config.yaml
head_dim: 64
intermediate_size: 1024
norm: "layernorm"
norm_eps: 1e-05
rope_theta: 10000.0
rope_fraction: 1.0
parallel_block: false
init: "trunc"
init_out_by_depth: true
optimizer: "muon_variant"
Each number is 500 + 40 x the weight over its row's rms, rounded and kept within 0 to 999. Layers, rows and columns count from 0. Numbers have three digits each. The size before them is the row's rms in percent of the matrix's.

# q: layer 3 attention query, 256x256, rms 0.12, rows 101-127, columns 0-255
# k: layer 3 attention key, 256x256, rms 0.122, rows 101-127, columns 0-255
q101 088:478459506460436463517549504540504470468466548427507492505575485439476552486578515509483435499498487444572496484510529578557510517471541553474557423455438480524476501440492474549461486580474590509467473559421507520495505481457508489591503550543450498586477386480446539436397515539495497457526548533527487522495547463530522518453498537476475533469466467524473550519569480458571499560526513483519524568497504468539511503550492494444539487487518542437538483485463545425533483498520487494491422501515500473511481535490422528538484498534520516478537483514510494410578479557461523457532465453448496545551571486555576495480476486471451489481492486553507536456563473550501501517513455486549547390471407511515522435501447516470516473458489519450497554457493524482479480547535573
k101 101:459491564515540513516597492512499495549464487564520568533532527583477481547477378485458486486493482527499503465517529503435526484483408524484481539464477561482485541469503485508527524496519537445577466506537483456513438468497504474504515502526489470434421532511514440375501430477564547479498441555451525568502402554527526550488477507511446462555546558483512465508529521506451535455499521525412501433473504522446409505519451535547563479481508533420534500468477541462502485494577525507526543527492500505469473441494591501532507489457493563527420495515474519466487496512557477506537482506516522460402491517496409532469438532467538550482469577518525517507412505468505485472439536570516540565460545467532552467552515449518505451540462535461459493474492446569491501481524494
q102 084:466515552450429482574505534455533459480587538478482438470508493517547518504536540553526518423526504537430570481522432554511493510438443502449500517529443567600517534549467558497482498477530485503502479428485498465479567516475570448510546497560439561446552490503509551449465549523462503516469493512495448518476457572499508533476521495558508488509492496512557535497434458469477558485425518469552464547559467480496460526505511485448489424459521541502534512574437497437543581513458515504511538470523472485555471516451490492511520563509482472393515502517458473592437431472419502505533518519489538399490528545496521542527468450491448479505502590578462481473498529537522468470522472536547531479496541484532486537548528523409538517495558460479462573424458508511480556503462463
k102 103:487526438402431532538509425426502535460530402475437503506459489602522493526427557525454535487530530548509533532528516482510557495494494490472476553411488521496540502485502523437465508451497526466536536502444510470569463476534479505465500518567531509499413538533512486563474491464463512458612412504560495488473466486541523497476514477545511517502487577568513486503490525453502537468510583458465533507541481414460492468526498490513541517514442507493435565496463539509580467482491509509462520472541530458534474511495444491549500537479458468532505518537506511473516488484539540485449433554517527472543561513525473473557487473561500516451502546498492514497585506401565488367530464508535465486479535450526547459552512486556509468527481450417486519486499510501360460472471557
q103 098:516499477455514520528518425547501476471502492518399513496506516549502469500465450503522538443503483528510516523515482532521450477533555469515540585539521461502416549573496457481528557431384474482447463499542534461526472478552514531533483485445519468489472439600443463473490523521525530498500486528506520531496496458499576535508425526506498488462544488503473479558564459484415485466499492524488530439589548455538423495509550436487459564450436569484536486508567534472585494486497461448549526518486494497485544465472581482485489474540496484531502420564444464509489477488561509514468480484549439546485485528499599496451543511517497521487573479536577474482553459500506426451559520503523508453455479536513488365484526521537554487569514471443475457446509490561433459436533523
k103 106:537559561576479500503618444453521517550475566521515440530476477437492498543556496533500556537498493589474567544539463477502492479411452560523529508515520563473471470507415556462455488551515481438546588475485452477468523477526411563451574462484510539460527520540491582518479473475504476478452473498494517474511506526453479485419529537462534518439531541457502401417520536553545477495577459507511519518494365532487502472431499498457498515450505573491530573530456524505530470487484514430502476528442499486482522439492535489551560557453461496549525499502439543489468491538409468443541422466442491539492553490524493493499448480551505510490492479563450502507476517525464516508542529490433527497476519485524518523438527494518451453458458519515468509551511457486509492560543470
q104 100:436528463476510520520448442468430511503516544440516495522517470493567535500507473565464547468451457480524494561425446479480487467480472466580543501506576525592532471467506489527513555502496440420513484443521506549516504511481535537489552442460518463424525576500532505455503506454561520497446481535506531524403505487532478514522528502524510512401456414540475507494554544484497455467512484545538524527516520473505546466540563499428459514460493454519436512439550484541508604546480480474522479556479550553508408485518501473468466468447494494491537470447544526534529522607440468489554533525507528563408575527488527493462531507428538586520483514530428448487481479505501516484478513520491434481437544478488510524447523491517483521402544539519591543520450542511488481528519592
k104 107:498455501432500469484493507498497463492550484591456558560498460533500432485519470458492466525498433480459554509454485507521551546513513505495445558463554476434488516480513469526440486489511470449542545455461506577488513461510521535426457471500564498494532586493440557526444545540488531493523469528495498557515546536477586516589468462373574451476505495523544537521473462493556517467506562583477532513505518525460500447558445479534554503515520473546440556529573549474452509549496405513452524481469513515394562523473452488465458583507544472524484557525468551452484521510462518497459497476460492494454417504440499400520483523484478518487532562480441506501489507532519485490530487458560481508520476534561529452493494497519459559544495465462534497482523590525552417489598520
q105 106:492499471539408490520573446464501464488427491458523576534510512531418439495524531501443488508539528574511570441586480524475490613509468526488543490518596622490485454490552554509527584494461490585496520504473475458501513508540502517503503498517540527408475520468485474458514487486458458488544492483593550509459571504490570516494494496529548470513506475529512460530563497463537462499477501464494467527481543481462506522516416529515471526485490555448488428422490384592421508521528509483488472552498511484518411525543481429531506428449527450490509474494467505527461468512506478570556515532500518534497456438523477480510477434516534511473471470444500429471521509514504490479453542525557526518545602536478391486453495504511477481471523548492521534498514503542488520586540490
k105 106:495512584423566504474552503434475470475543504531483549425543514506481602540535454522421438620543460512444492500530553544546515391549485477476551466486532482550584519484477490475465469561553565522458516427487441467448511482527498484547533533485495476542574481435504523492450482456555570539499488528467532577518493503529525412511557454445488532517514480509495464511502500469526487496500523482423486488414526498537612551489516407481500525406490509520558471525522500512487535573483524406471471506517514506512564531486489489503491504479546529476507506511468527521451545553524452442429486446477456463499471483529490537531500553518455485501458523561534527520494499496482511535422506468488555456538458450464585476475545481478459527436501500461488513511474455514607517517494525
q106 095:509467469499532502491495484553384489533481539513447470484514455533576496559544540552512552413508475519491483472424511522420512514490541499493502629515469506516513503387459482496490459493507528493530607507491498480567574508464583461461549476486481482513514421543531517528467549397465517504489508468537492500444477521510514482527444418489509513515517426488496541446528509543527460512453415499557456480548457530537560544543513555525526495501508500535451522513518455478502487436542500475489481506372573455530479461513548480504454469528536525512529542492567492497480526473505533528542552493470513435478457510455521589528515566418541525447493511448481473439448456501488449533434537538507475479540563550537571531533496463527552489444519511522492435511533503422508534477572513
k106 101:552517507480451454530469549560513528469459528443532505541518590524468513486491500422533504455452468522517481545442494498560528485578561526496521474488474568466542410467507503477457501457410475535481487493466400471491550423498515504488551485563522502477472492492554562522460520554470519446478508565485500520544460575503565459416512482489476496508496489587504494498522493492498543471520506519456520478488502458447447458467519481484542445593502513501517538466496537542555545531499529489465528456484456477486424461467531529451514543486511476457520396530438477519456463512543549503550510411414425492505444521500588500481457528540601483496511516533554507531459549510534459539549513525474555530481495467513510486475435522548521554470536506399464462532532468526594575433507578
q107 097:445459558556401530488495502435552489501478452446566513501547535461519506467469529509463513489543510521557406433531550495478536550436477539458523487454506485428508456483531526467459532520526420463472461476550404502489537523532451518501483489509505531470523494539544600509509541499471477510457502463453418493489556436483473557474439499542510439427571516512508437528547518500494465475521540540487538530465545522494508519544557495466484607556502434527494438474467500533567505524450472527532482457490497428446525534555406466549461432487469543443500532549519568504491527568508611502503459537511473487495450550499476487510501443618472537495447484526487452502460449544463454455497496491519602505483581486500448507503526501524491518509440503538539568509454486526541473513484478
k107 104:503391508483544515448538466549511502493501488424520519539532502490468440528419508458499449523475432555535492465507496524512541530540542490540579526480476544579499620472569578432506470554565559536448498525486484509477496531462477442512379501510557403465562491449517497480523534503569529468525576418521444558527562470529439527536462492450499555472520448457533505450519491449475566553451563500486486415471505499464544539474453419522546455490565526534471500472526465529474511508533525541479457530546538572513474477496518520487506541530512499510491490535550508482619497522485497485452527513505505465413547467467466430523526450474469439486508536489489502521485387486561535479489488506502478496501472480492507474503514559447517535470458530472509496519494502505531427527501409
q108 106:475564449475495487536462556551451495562519477407520419535508474478573543537522482427490579523548583478525564464468467498490504466537440470467534553498519549543474476512482532512424459448437455541522477499542495516433506456474499495493563534493499501480549436484539455484470463479475489546515441468484503554465625443564509476562493502517495472511555536479468491562512527479527482538488495452478529504509502496483487459429450562576452555536524526427455538524461514536569529513503498562495470458516518522434508542437575543554502517536473401489555558468527459440554508464485497451429485573531469392508528580503515528541471493488552483503465564497449571524501530498538447517483507512464484472396469503538523487555446504505462516520491506547453498430488488500516488563493461
k108 109:477461495549509512473432576429460488472548544540460480483561495395461487552479494589481501488536469561529538478511488561412491453615504504512441596512506589446511468537489584428492420533562471510482489477499499511563453440429479497511521473512503492554438564447453475509491488513487485503479530539533572533476476489411489493494485457530545502493505526510487555462560466530503571501530470471484482503490508478468441547490463507577500482576558430508555503518525463437484540514538540499518490472565502551442424530481490506514468368506461484539438509518475429517526563508503513454521482523459544505532567563524513571520470442553552453477443473496478507474490496571552500526540454466424447446487488474525505490521530489495508536532471517460528473497447532531519480487556517
q109 088:511436511535522481469481514494463515567485483556511536522549350492510522483447490471502538513466533576474503535398525448438510505463526439455485539620498530524466456472526481566544537515471517481557539496428553500432478489508487547405416427481484477497460471472429502486557513535535466475557451485488497544489527528493526525538553489469520450501541585486435492445490508545513506559476480586511448464486495523532577478582455429442555489520520524554462547537475520520522491553497507515556468523490508438444440517505470499504467523505494564499451432509489531564437463490481492515513513532473535508506478551499477508463506507519421515543542446537538558535506490471487475471470549510438503550577509447473441507565477538504475512519470405521505517552461470442569537446481565
k109 091:459456509502511477546479508522586488469535487473515548485507592504478450478563526439480386540565432460522495553504511513476404578578517464516590510445478435487501559456499471424462448502509502520532448523513451554485508485485500475533446507453502533500497533484497519518522522524437475449457448530504551504503417467493478471566539557414534454430414448510489456458451449510486471448499500496522511551550485485470571522565542531518505511473522516555460446506483462408518544513451566466529532517513481531573521476502520458546475504502437533446526580522559500504505451499528557488456453479535507485528455432479474573475572455477499555520469499489457521471529482559435515503607495539434508544571526527481447513506530488568537499545506516520588529502512528479469463511545489
q110 104:480561504541524467454448410482496422513534427550412531487452536517438568569479497517495479495549489446499518534499540505494470564510477447535516473496463508482494456454514530478509540419479526508547548513524448484548525459521494569558504453496422465567486459538573521529491498476511494488499494444495415451539521553494514509494452534498424443465580520475516502525603511548538481478559485537423517433461499514537494495541479489518502515496520554502477581472399515486551505491559455541518549522532545493440476476496531492496425460542545542488531563497488543492572494521480480593513494531504561514495566499496529522489504409405521417519498543521477465569414386507490415476529526459531478491492472507562511520530547547460487455453518506444481502497557510492510507497500575
k110 104:459485539481563546513580512448530520484520498524503474545520546509474486551516495444483531487495564512491518504528458513549488477424486519579552459503481510484566525445596520480470472500491525527532454482449458386507470536424564534478492519500499502495549443535471513503467448558486460471496470570492488533500459492375454475483523518520560489547604501481466533441541515467474483487509498548434475455477467490514507447462469517473492499540560490488522592512574623495430530486523570489426445524512509554463508468477543461547436545510473471613457391454526519479458438478553462482574503520513521492496491562534567484481469460438575561499514520507451549439471522512573520444539519539478470496489493497550472484499521414466465528522535480447464483522484522524532467483488489
q111 094:527506537535573531532530503478511487517621453439488513599479458474560499540472457536510494494449490468531459583506456520522502494446436488476484464459531489511497469517496507565520569497423484500465496493454519487478495445538497509423583507485417488528473502549486505458505513503561481477544450526499470526515558496482573481482532514466549473480443455516448441514487517522498499489412484500519495474421527547479576570469502499499412504555529434478472542530462503430509515508503509469489457442531505555440472536522484590453525456566442491530527515495504498566524487490514503553368427455541523510512540529499386525519409445444559511447540520471484560525551461542438453470496502566485418491524492545484544525480490515464506519467481557529487516502508525499585484545449579
k111 099:445442434508485481486480511507528512435508468538514492506507497456404486457522356502433480500512525502418542486480509513475527525478445525501494513400490498537451444464422541488548517504482513512572485478535455515511523522493510541515509537481428455546512546472516544485479516462438498507465496459509499497463488537398513505574464602494477517573426466481481450518399528471545578543568451566498503437513558448502499522482520540493503512558469489515461524416529454410525515500493581519511491498522452548508450492473571543541521507551504459544492505518547505555450558464512508456537447517539505538524465533496453518488539479487415514527558427535527516524514488464525543470529595488525525554443529548455457517537503419453490538520544465540462463446506595549508485477531532
q112 100:484532474510434495517491576517516467463532566501538478461509481451475493516533486515500489529539457486467585496437475495553506449490498467562475466488488558463462549494498554501555448517534474509446532442503508551526519556452498437498512488512469579456427540522441477517526459506490493568474538449491575432484543502446484555535573450456540502414540496508450537525554497526512491540529587420442527492471470475453478505445540513508565501432400571423503454481489548497463518450432500516475511558478540494512474494515553508487505471461490420418543493484491469468448554532510540529565533464588486529579416517534436505522521473575544535498501498509525527441487476468486499470550522436463579485491548483548461506441538481504525465437479553553500592516540451471516497570436488
k112 100:558515518549464553544525451507517497460519526399551505488568518455456450589531492420483514545535514533530416496562497552515421569526470455420442561527545498438478466551492462500508503537461448488467554490455508502441498510487517531467463542466505521449482570509487507493497493529449509500546458463528476485477506586516426509516564507583509492478432502439458534424480434499539532551507469407573547508538534464488512436442505494472444526497516489571528414543589539457458508554512515515553517469530483478531481519506451485508548530549533520490432540517537548506506470543503527538536568531430518460497505474517461478556455436459532467462530515570479535559497515523485537454490539443497466506502462496513529445502486548486504515465569540561386520497496506458544511468422460
q113 105:499513494503423470445573463405482437486460551443474515481511528521513425490451497461509550482449461511501536455568457545537514499494451507578411588479576560461462520435525450481499441472511497491531544469527508465582449513490478504465522495494482457531442510452528534514520487476600471539528417454545523585498496521495603489515445539523527536511505506596543501522487462548469491549451497455466539549510471542450524464554520555541488491544482453530493498474461503528512470488476494496487545542444504500452510448559478490508489523429539513516522514502517527447470441549539457485472502510474447580452495568440554518539551493433539476448467564524480505557451474522527500459492496587478534522511404425510549550474528518519449485447529508411502510537414471494521481486536555
k113 104:512447512531575499447459498454497508538479450542458526522574528508485475546485495482521480515482444462590509464495475481534445432534543463509524496565496459528494509433504429467496548470414535402504511494563417485477516462533395555469542421485467574501553478514504528467428573475539519515520533474495478468600502552402453454512482511548488488526480463499514454559508514455573486489475520526521446493478531504496534463514517436500517513521501568417468537516474556558474509492507478531549469424504509516504490518510589516530485630512473494451480442568473513483522538433477444449479580430537468539536504468546496518499471552502457512508456509497495449434452512527595513498413512469518501501510573504493498489527500542461485581545447475482513477499514550522566549488544532
q114 111:483540435472478481406435454548486433460551560547518508521534424467491501513500497532541499530458466500472572487478498460479417560487430492555468448478464478504525589495485471519420482490494484516431465516509503570500576507459514473439535521629520493535469463475564507512455509551463483472507518444518508499534471510445522484512484417527487470523522576507494460475500496526509495527488532607564510443623543551524480525481485496444517497470543543517499460464503559465395485535453470498577520425478491506484487531528560510440585558588496558560549474505460404509530479464522432552456448489548476478484472524525516501545555431508508489453468528556477543539516512472479503472487553453503534486509441496545530486508518532483426501504462441466528508468499533534470493530469437
k114 103:487527551552507508489431482547492536482439503541510531471547523519549500448539510460536490474505584520544498522459527476548448535512522499531515472486471494445450412522518586431479516425498518477486502461462453507459507515533518492458586454516533550492554550493490448466553543471483444578518558476519474511469478504442512460474486583512464460490535462532548541566577469499501464525544538471451480497492504543521434461486455480514461368449548442511499516517457548534471543514512591509494474535502460539540464407516459459490496426477506514527573502518443546518606524471558507475451592507449529542482553537468536484424540447478492514536474486512474496543464497482445536474503464526503424501495444476394555537485452454461499504632497488526442497495456467533489493540491522
q115 095:500457439438544518496442508498457451607516543488451516499517483500490574492520503517515558483512428505414530445498543483470439511422470535479459500505478440527563535560446532366546511466505455540520470476442468451547514487597502458578518505502486506464549466529474518521505489573527461555500425501509455491549490471489533487498512527535577554515552543508511457408557563473547517442520486574499514529535511487474515558529423540542526484514508496487440495519430479523473522460524482513478561489506428479495434475523494505512512489527509520452492519429491467495433496542478521596464456482503453487564535545517476458485439524619507487495439492539485466440522440460485532538498583484480480550475537529532541476550505521563568444481530555487479485550463510425472488450547465
k115 100:488536434539492532583477500516493549469525432432441547471502465510495494472498516512525534449498503530531484462451493485520506488465473439514513420505498458549595553510519487474528475479518528415485515567507486479564506484469462478483496514506525504455559495580489579467457569458444508476432463427519513468505558515422432475509490525496518584498475423488595452445527432577518504527465475513526517449424513425481531570517562456448462494555511520495535467466524543482496463529482516520511477528485532498555520496495471486510454490537448473469491474541479591582515514539472577451523419512498467550508490597522599539497435441480448537459560545589477470484533453520529441481486487566487567530509447487486569504461479516541545545522547487544431500485504478459452529464469507
q116 098:450448449542504513432500485482393532414531511549560474499517504470495505494506477662519465502473546526481507507535453510591585489453492543523511428489491441469555450542430536531482550548500530586461508488577459520522517414472554529505487510441502371475510525556572503479494516566563567502551467486515508506513541502445510525508442527543415493487501484546474449518487522484504490531467495497501476511460556536504507555514571481521563541464507461450492460558513498515411463415476426480464489541442537466493465475542563465497459463516542487527502497560459448552509519527472487489510559455546528433429475451527457526564493521452501494505439452492460529521497479557486504513508498453449440521522557470498498545492551565463501505520496496479512542479514502537485458513575478
k116 104:503427506475500506490419499563456573454491586457544529486513450607526492516532533517517525395515485511439552534498516487473448493475454519430447460476519482533583546518522514498499550498481510530452544480496510513417493445532529490434438497526517509512487519518550464542464501463523473567479517532507443578583489526541493539499461478480533482538474515475586548517613480524526572500448536477491526484505461512537530593517468432487515482514478555440523487448479501492441481501483507472517533455461567509494543405497466479409538460585535531488453449458538505396454546484482516479459535539581500498481478481538579518515506473471471427536557492476507554503505494532448565482440484529537476465465503500482568446498397448460541521485454467500467456441516519520486547513479512
q117 102:493533513455503495524526587560529535500513483591426592539580528487566510500498491498503426495423502496538469482548462457482518392528440540469495464543613433506415542515506452510485485544467469522467468474521538496549484455540476495470497493424454460493471492542540503512532582502452546525506486560480482504493511499560571480493515570485551444517478517549562474429468502441499512480534558534473482536536563474543512427521519582526518426505604439482509519554532418484500475509561478480482508498448424518484531487554525526442496486555467496573500524519538473538502549430487492463438515438488468501532478514502422533493534487520499488512493508408439500458509499515510464524482498467511487470536440465473490571517477529594490508456492499589477488411491471474445494531490439
k117 100:419514447506452524408433494503456483514499479508510574475505510522526491524437442446479463494441497457536537514486580475468550461521488518482505412495444510463474460523540580547493548449476534510529383501480457524504540543521448472481507601531443547510509477521520480511453534473533507496469598466487530448491534503483553493479457448543480454503438479426491512606550547523564495550477480502561502454503513576512503586551494535477537489502501524476464463432455524473496526461530487455453537532564574534432494488547508517529508502489514473525486556529504480538476566532504475452554499570542581499496532491425494441553499502480409534540492447503562465489492501484502536491420513479488488521484478475504532476423515476433543467551490508518563441428569566481445573522528454
q118 108:496477544548531582527489550493570524463418475492465460533473521549530462530503494602455514515549426450551483557525459476443512531560523425475559509440543597515501558460542539524507477495474466552476533574525511510515509529513458501487506511477501536549509526497575483525410473506490440494501504407539471564529456514500475476466493460466501511533542536539494428501509506463476460472430531516514525494509432503472450479498488480475581519522428497558461535554514553521502489536419458507483544627477487464471449477515525527545435516520516477458483487505533440455561478482485534513448495485503500518520514515485542491410462513515453431457521467556537428499400466528491528534521527491448475404447481453588557466535413526513508471479474481564537542505526486409435497529500515
k118 108:529478513461495367476561500518528544468460390548495459473528470458454522489485606469475454531457534534489569482582474424497537534493456612572519494548481500561447546475510421522513462529484492525502507557476502554497553461504481535496505545565464592518466469465505535493520533506550487426504499509520551481551464476525521444512491532500531580454491508446535433492529537515480506490460518442497519406506482460513489476427470538520526524483568557471521501526490544558478588500476516443515476504432460498482474433494505568491474476478493498491430495454521503560516466471524455485519496439430474428453531520399502503531493493446556525521497557485450574463478564549579466506559547524550493504455511543471430475489450498529477543534467541487471467481509561466464526460514527
q119 107:461523508454518458412506541553438555561517455561494503496467496509505480503493541450448481528553520526504412463439529558507548514509475430444568515522518530428568548486428551477463509504533512512591513490446492532513557577497500475455478445442411548491562505447434529485474532483576527508476449545534510396479446529594483459527466510448542472625442574466554497457518477527520489564499510507496465475546530529526493471513485502484475511473498500483508521481465460512507535515512507490542479569493511517467498542495446510517507442532499530473484484465567424537444556476442569502554496548392508496412514531519475552478504464506582581500494469401488519516481520462458453480480507513529425508455547547452491461518515499506523478463536512499549500462479449525566485539532477
k119 104:484484511460516484549472465454495562494546548541494463553464453548519544376406427467481504476450506496526477459528499508565517528519436502432555583503446513465464502501530560537544499467499553523453395528465491523549510472447455447496542514481519504502496528471511524481424454532515524471541483562483499553436448558564557455465459496431525460503483528535504447523494457518485423476519492583498513552543568391494541485518499559568522472555539542446507478485519533530525589490413493513472565474531498523519478539522514505470488486539494442460424530544479540539503457512489459441520445426490449532462408497539500571507473535480524485501494526494521523534514464503493469551467553462418469534515470472492498526480620528489547466499503542456487523483542419525460502555468513
q120 108:503456465504537501456483496484554454523527545593521572522447527468466510476486391501523437495508493522494507508459499517524444545487492497457495455502551469462456521477516411444501504437430524523446451546443554494573428442521578432502527509483517477515524516508453453500558492467563548524499536490529572443543522492445513472529505412473577479522506410499405421551451595529508560550482477555526497477457506511488544508510548530443504562520552545466418528533547546450469479422537466469554505502515598517517529446464577525540540557478517459487463522527551543465527523496517443525454523528554414521473498470519519535554487539511530493496481577497547517541430498547534504474489475538496549405525455515505513478511480473456516452528483446509487529493518488505472520424529484
k120 108:584578463543549507478557536549455489538424558486492479570546511445428514477534500526436485485470583493484545508522491495546454555495532504481509535467479511441548421541518511516479533520486473525484520458581451448440530515514547500445508432456530609523515459553525453479585499550486484515491485510581499446499510489436470498450464451467468539468439515461475580492447518498522440557541474478446505533506465458475450525452508460490565503478486490499491451403453565466512540533526462526509413466512451511473464481438484530506516445526497475550463446521538434513481484544425507509561439425539507535528514488423484503517509434534478553503455443525522549501549496503537554566480526527477523515526570430528532525541487520598471456426522523537520506489466454566480471510474543
q121 107:475425432526555501458521557457512463467463456541484473462580506536483583478497546509495450489479528379545574556506511523453426443523497443423545535491463522514540474488475477515455470554512469471526494519524503483537507509504546542490523508485435529441526456480474443538547527483503529517562452535457433527505496562484542523471562514540493555435597522506544425520501521538502436537535554515499487492558538493538520483504568480586468447592469495507542470502482519564501480445501456473449476487483475490534464476532510540506582415509471517518412542507496448538505473533516538580526555452482561523533462497509497500466438480456405562496444519508528434544508415475491493547472468519485477486505495523486519491500466564430476479592451557507521507489435505437579520461542498
k121 110:434459497470409493551433517537494562459502414514548506481475505518510488522532404462559538436502539518516517449566481495567563533537441541471537481569502444504512606468481491456542495471487524493456478475473560521466498437512564546560522493578453498481605480471534524507502498558520563518470474455514458456482505523455511473556522507548517518469525559415504488459462464510522563509488485555515485492500390503527464537593482439528464550462465553433518534495480505475510514429502566479484446514501519516500566551566511531465501554528554440489548464479512513467492467462512488483527533484519483513449505500538535481556506475468512478555520542555526457510497481427507550481496566539454444508483432392549515514462487469410494497518508494520540563448489483513463494420496394
q122 110:503566448456540517526473505512442413484474514485472501532507488510448514472515469519438465540504449476516473548425444501478457455489540464552504572486568455476531456557518523580475491490500472454488571507442465449527519475483477480450540497532504511519534524473543476522504525478451470500501496551493547545504518505444495526557550506594480480490427450531526501445496562435496492456524510565483587535533497451557504530515462417522524456424485506508474461501422473448596519508485486481476395547440501467615467415416491540531528453565496527529538493519517491497505508552467529508478486510526496520528482569557519487491592486452542465508496468497462519522513552414530548552520475464488477549469541513467473534505487548450495532445494440474486476531499524687526531501487483
k122 105:494564482528459529430455480441499547524491548412511497573496472434511514512525457504492506469513441486488524449474524553512512553545486447462437540484471514479497532457511471489473525552497491477549497490436515570534566558437522547535568463480544475542510518504449452532557473477473521480480478485504526538485481484492437483458454491487519441521553433489450624422479420606543509475515471466481516445504496530450507527491446588510545471467485413540520531563497546477496499512473444486538515574542509406509518526532524484527460427499527549590509541505544456482490552535450475554483514467513535442481509511442505506426546625509452431480505516513492542515496506512458468482469521562522511531511541462458513468493495456441521525450562457514578535512578586457470534482537452
q123 106:450500528485391509610447475531491464461445539556545585595507480479444499460563559485511502410472532532521522498511502550518516488546490406501558554488527414519441518548484489496447514552543451491483550465496544456495473488449548522569524506470443504616506514448548465449494496497536461466474469541479523466483445524495480592525486523467557450479526504409539511519467487442495545487508422568541499445537451507488501545493532493519481477476484511602487486544517489534471525448551501482455577533422517431513561572531512493581554513515534502441503450475514467473533458542475509502570480505536460512515457546495464457529482511512512469545467544477403541522472492555432558539506471470499459466461526451522517508450457533504535457500475479514483465536476543464562503466496526
k123 101:504461503509577546464490547564512454556436453450518515487479526528458443530432528552517541509520506459566452488430503596534547505501503477498476505529497441445530514479604491468493451471519492483527455571407480527531440528517429538442501494487521421524476495467486524445540545470458453516548454472489523471465467476550520519497534508531550517475491560528537553467521428554447524494481401505493458570506522529517507488477537542472574546504382527582464464448525498497501483546413464556496472456523543460477494491542456491523564506439387418513466509490522500521466505506484464493523511483480493500425597460569567509486424502494501537495472490508528555540529493489536513531449507497517488506448577438470532512534475422575536528503556479484489472460464477463534556481553479
q124 108:369502489426438487583444448518512515517526451510493546491538510528500490552493459520480486451493500534541521450483472462486456441523527451487484433516449455493479590482509598563474532437460499499476489517510500528531482482480452510486477522542528497429509475497549415518481524478529549519475466524476558519475466467526444434493535494490453548603502490430510499502530547403620504496462411447444520504572486517499400470504482552511505566494531530543484550524449463578510501463446491457435530506529524523460510503493544503540458495529537535547522470505469528503464586462575524492502524530492506474547494434466517471507539490496491537514503450464501550512510452466514570567507527589504537497479582505530566439447504465497534581523464474484599462502483521415500528469516479
k124 107:532473521540495511529458516529489428502553478450408510509451483444472477489545487542617527482507569496497503568503515541579529573543560515553473506524536515500443464512520504523469486514514492479533499522479495436448485496491467496539467466566514484494446496409444470452503435477511509496562492474545552475481448469552532506538466493470476497567512468491514480537520469594469533541502437514467461498494504479512563545535547546500484486502542456446428526469511584546464519528527494484557440556483487496514513462471520411475502386472543410447499542497529521583532495554510479516573479565438518545499489514543522539467448497412535429500503509477429485455491537460464368524501566526470531451507551461503511475506480548428469526480487561519516509439519558559544439529562470
q125 114:475517504503535499539487448518493500519535603525482462492487517478514475452480563566508526469531479452467510518494540444505429527454512494496524543580484516539493516515470531466520461481531544542490484527518527483485453519487495473557496488441503506507455540395510485503502494504444429527496440526511506575498589478536430497544472555487521561493461485555454562500494433504619551549516449508409542510507496456565545510419513572505481439558451497535433574459503512421430462599523481459480467514501462487500457462487532522525490505512507446432497520418536466451548447445489563515542479476537520467418447462516485482464502577494499518537509442565448584527478506479525523383576497500501495487552471476458531471494430460534499564521479478502523489473527502569493506580505570
k125 116:530513511477528536480407470512517494491414527555452478562507356483444473531555498511503516541589483518537491478456591519503516531480490530475456524478481457503473528605494536523432462556553512527536471531480503489516464470428472503504440475451501541519418538470431530547495471506554547438490451442494491489484465572579466456525464494436468503542497512514444528428505445551568490467557535477494513584509571523475507514528430467512579486519510478618509403571472488490410543431481489517549492483449494478487519540460481551456444464489459544517511485500471596509521504432558457509571480509525535498487530567484533509531526466504495538497482477488539528496479536467440483479548554440496532426526530474486459494509453501553477509525490494458460483534465475493487580497490517
q126 108:504493575505515487516510475532498560438450463557524477419527469447542450384453504476528523536555512508493515484474504494564462472474463506551548505495511411533501459575530430464483522511470553496494486463513494474488487493528517441505562437473522491443557475571578524528546478520479504514452564460513431477468484487534488554572493524560432508559442498449518462499512509497449413491512518435550559540540437518478393529492448557540538467546511535504477507518512552505575480476513493499539468413491501500540477523435478592524495534568537505522555512553506455455503460508432441465497584459479500516559513474463493517444479463455473567491475510500494472549535513481471513477423490510458543437579494491537511503570623421488465509544522486416529472497493511485518549489477468
k126 110:492499601564480486474476484505510512541522443517535495534529527530497531525412505476558571482492566541539571464475521475537545415537526538565510462505494529543483464527520493411563443535496465455553550484486529486573416533476556477534461565516514506494479489441487517459453538520519494500528395497490464472539555443555533485466468464507485510553490491434545515447471447414563466494471554524553440422421524471515530440502507521511469472491606455450532515513450431512505513424485472539544582492474486572471524451488509450508461503475596499462464479481480530489519555458499467485501480512506440526558423461505482457470511457536512501529476410579494538537460463504482501484537400445510519551530515499529531497495449492573517517439527452503477475499555504459520500541556456
q127 107:544542474411408501477496489566527453487506528518469497476481453521502511468463525481421496490440513502504486493527522533490530489495470535454534476486525501534489495517548495564478528515500438518516544567543447538523583474455522426526508469417520427536549484570558449484516496472445513473550540486486494540451470493525571556431529480482483436538562491416474537530436533419511565591578533513481495480581508459473427466462457454488449490468513503531542499534554489500476538487551538520550522490556517472494462485443501530484435492458543419524493514518624502509465489504570549571548513502514502551474482412517390466472557451474450500536549477493510499450439489504517497461553507494539510479531561497476542421483493465524518564444496453551486515540495463469457555462586474
k127 101:481538544553517583506517510548508524482510470473562449508476554476555467551505445570503486535481520401486527482495498494473488458540482517495482509474532570492443437470506477517505496523590530515503581493573487467486532501518524556508480461513468566500499480493507456540460483471430495515494444455442530426519473567560502563427469495478484499485473449487510475477467436517461487546586467410497482452501468532526498479516533567461542494554416558532505474492464524506478518472446513503427486422538539513438562436490416471544621519488498458543514485477502521514536496554502477414481478430493530494526527532459579512485537525564586556474588592464543542487471508529436442527447463495464502478581414475517513459489510532489466562478509421451499492508477493485488482550544457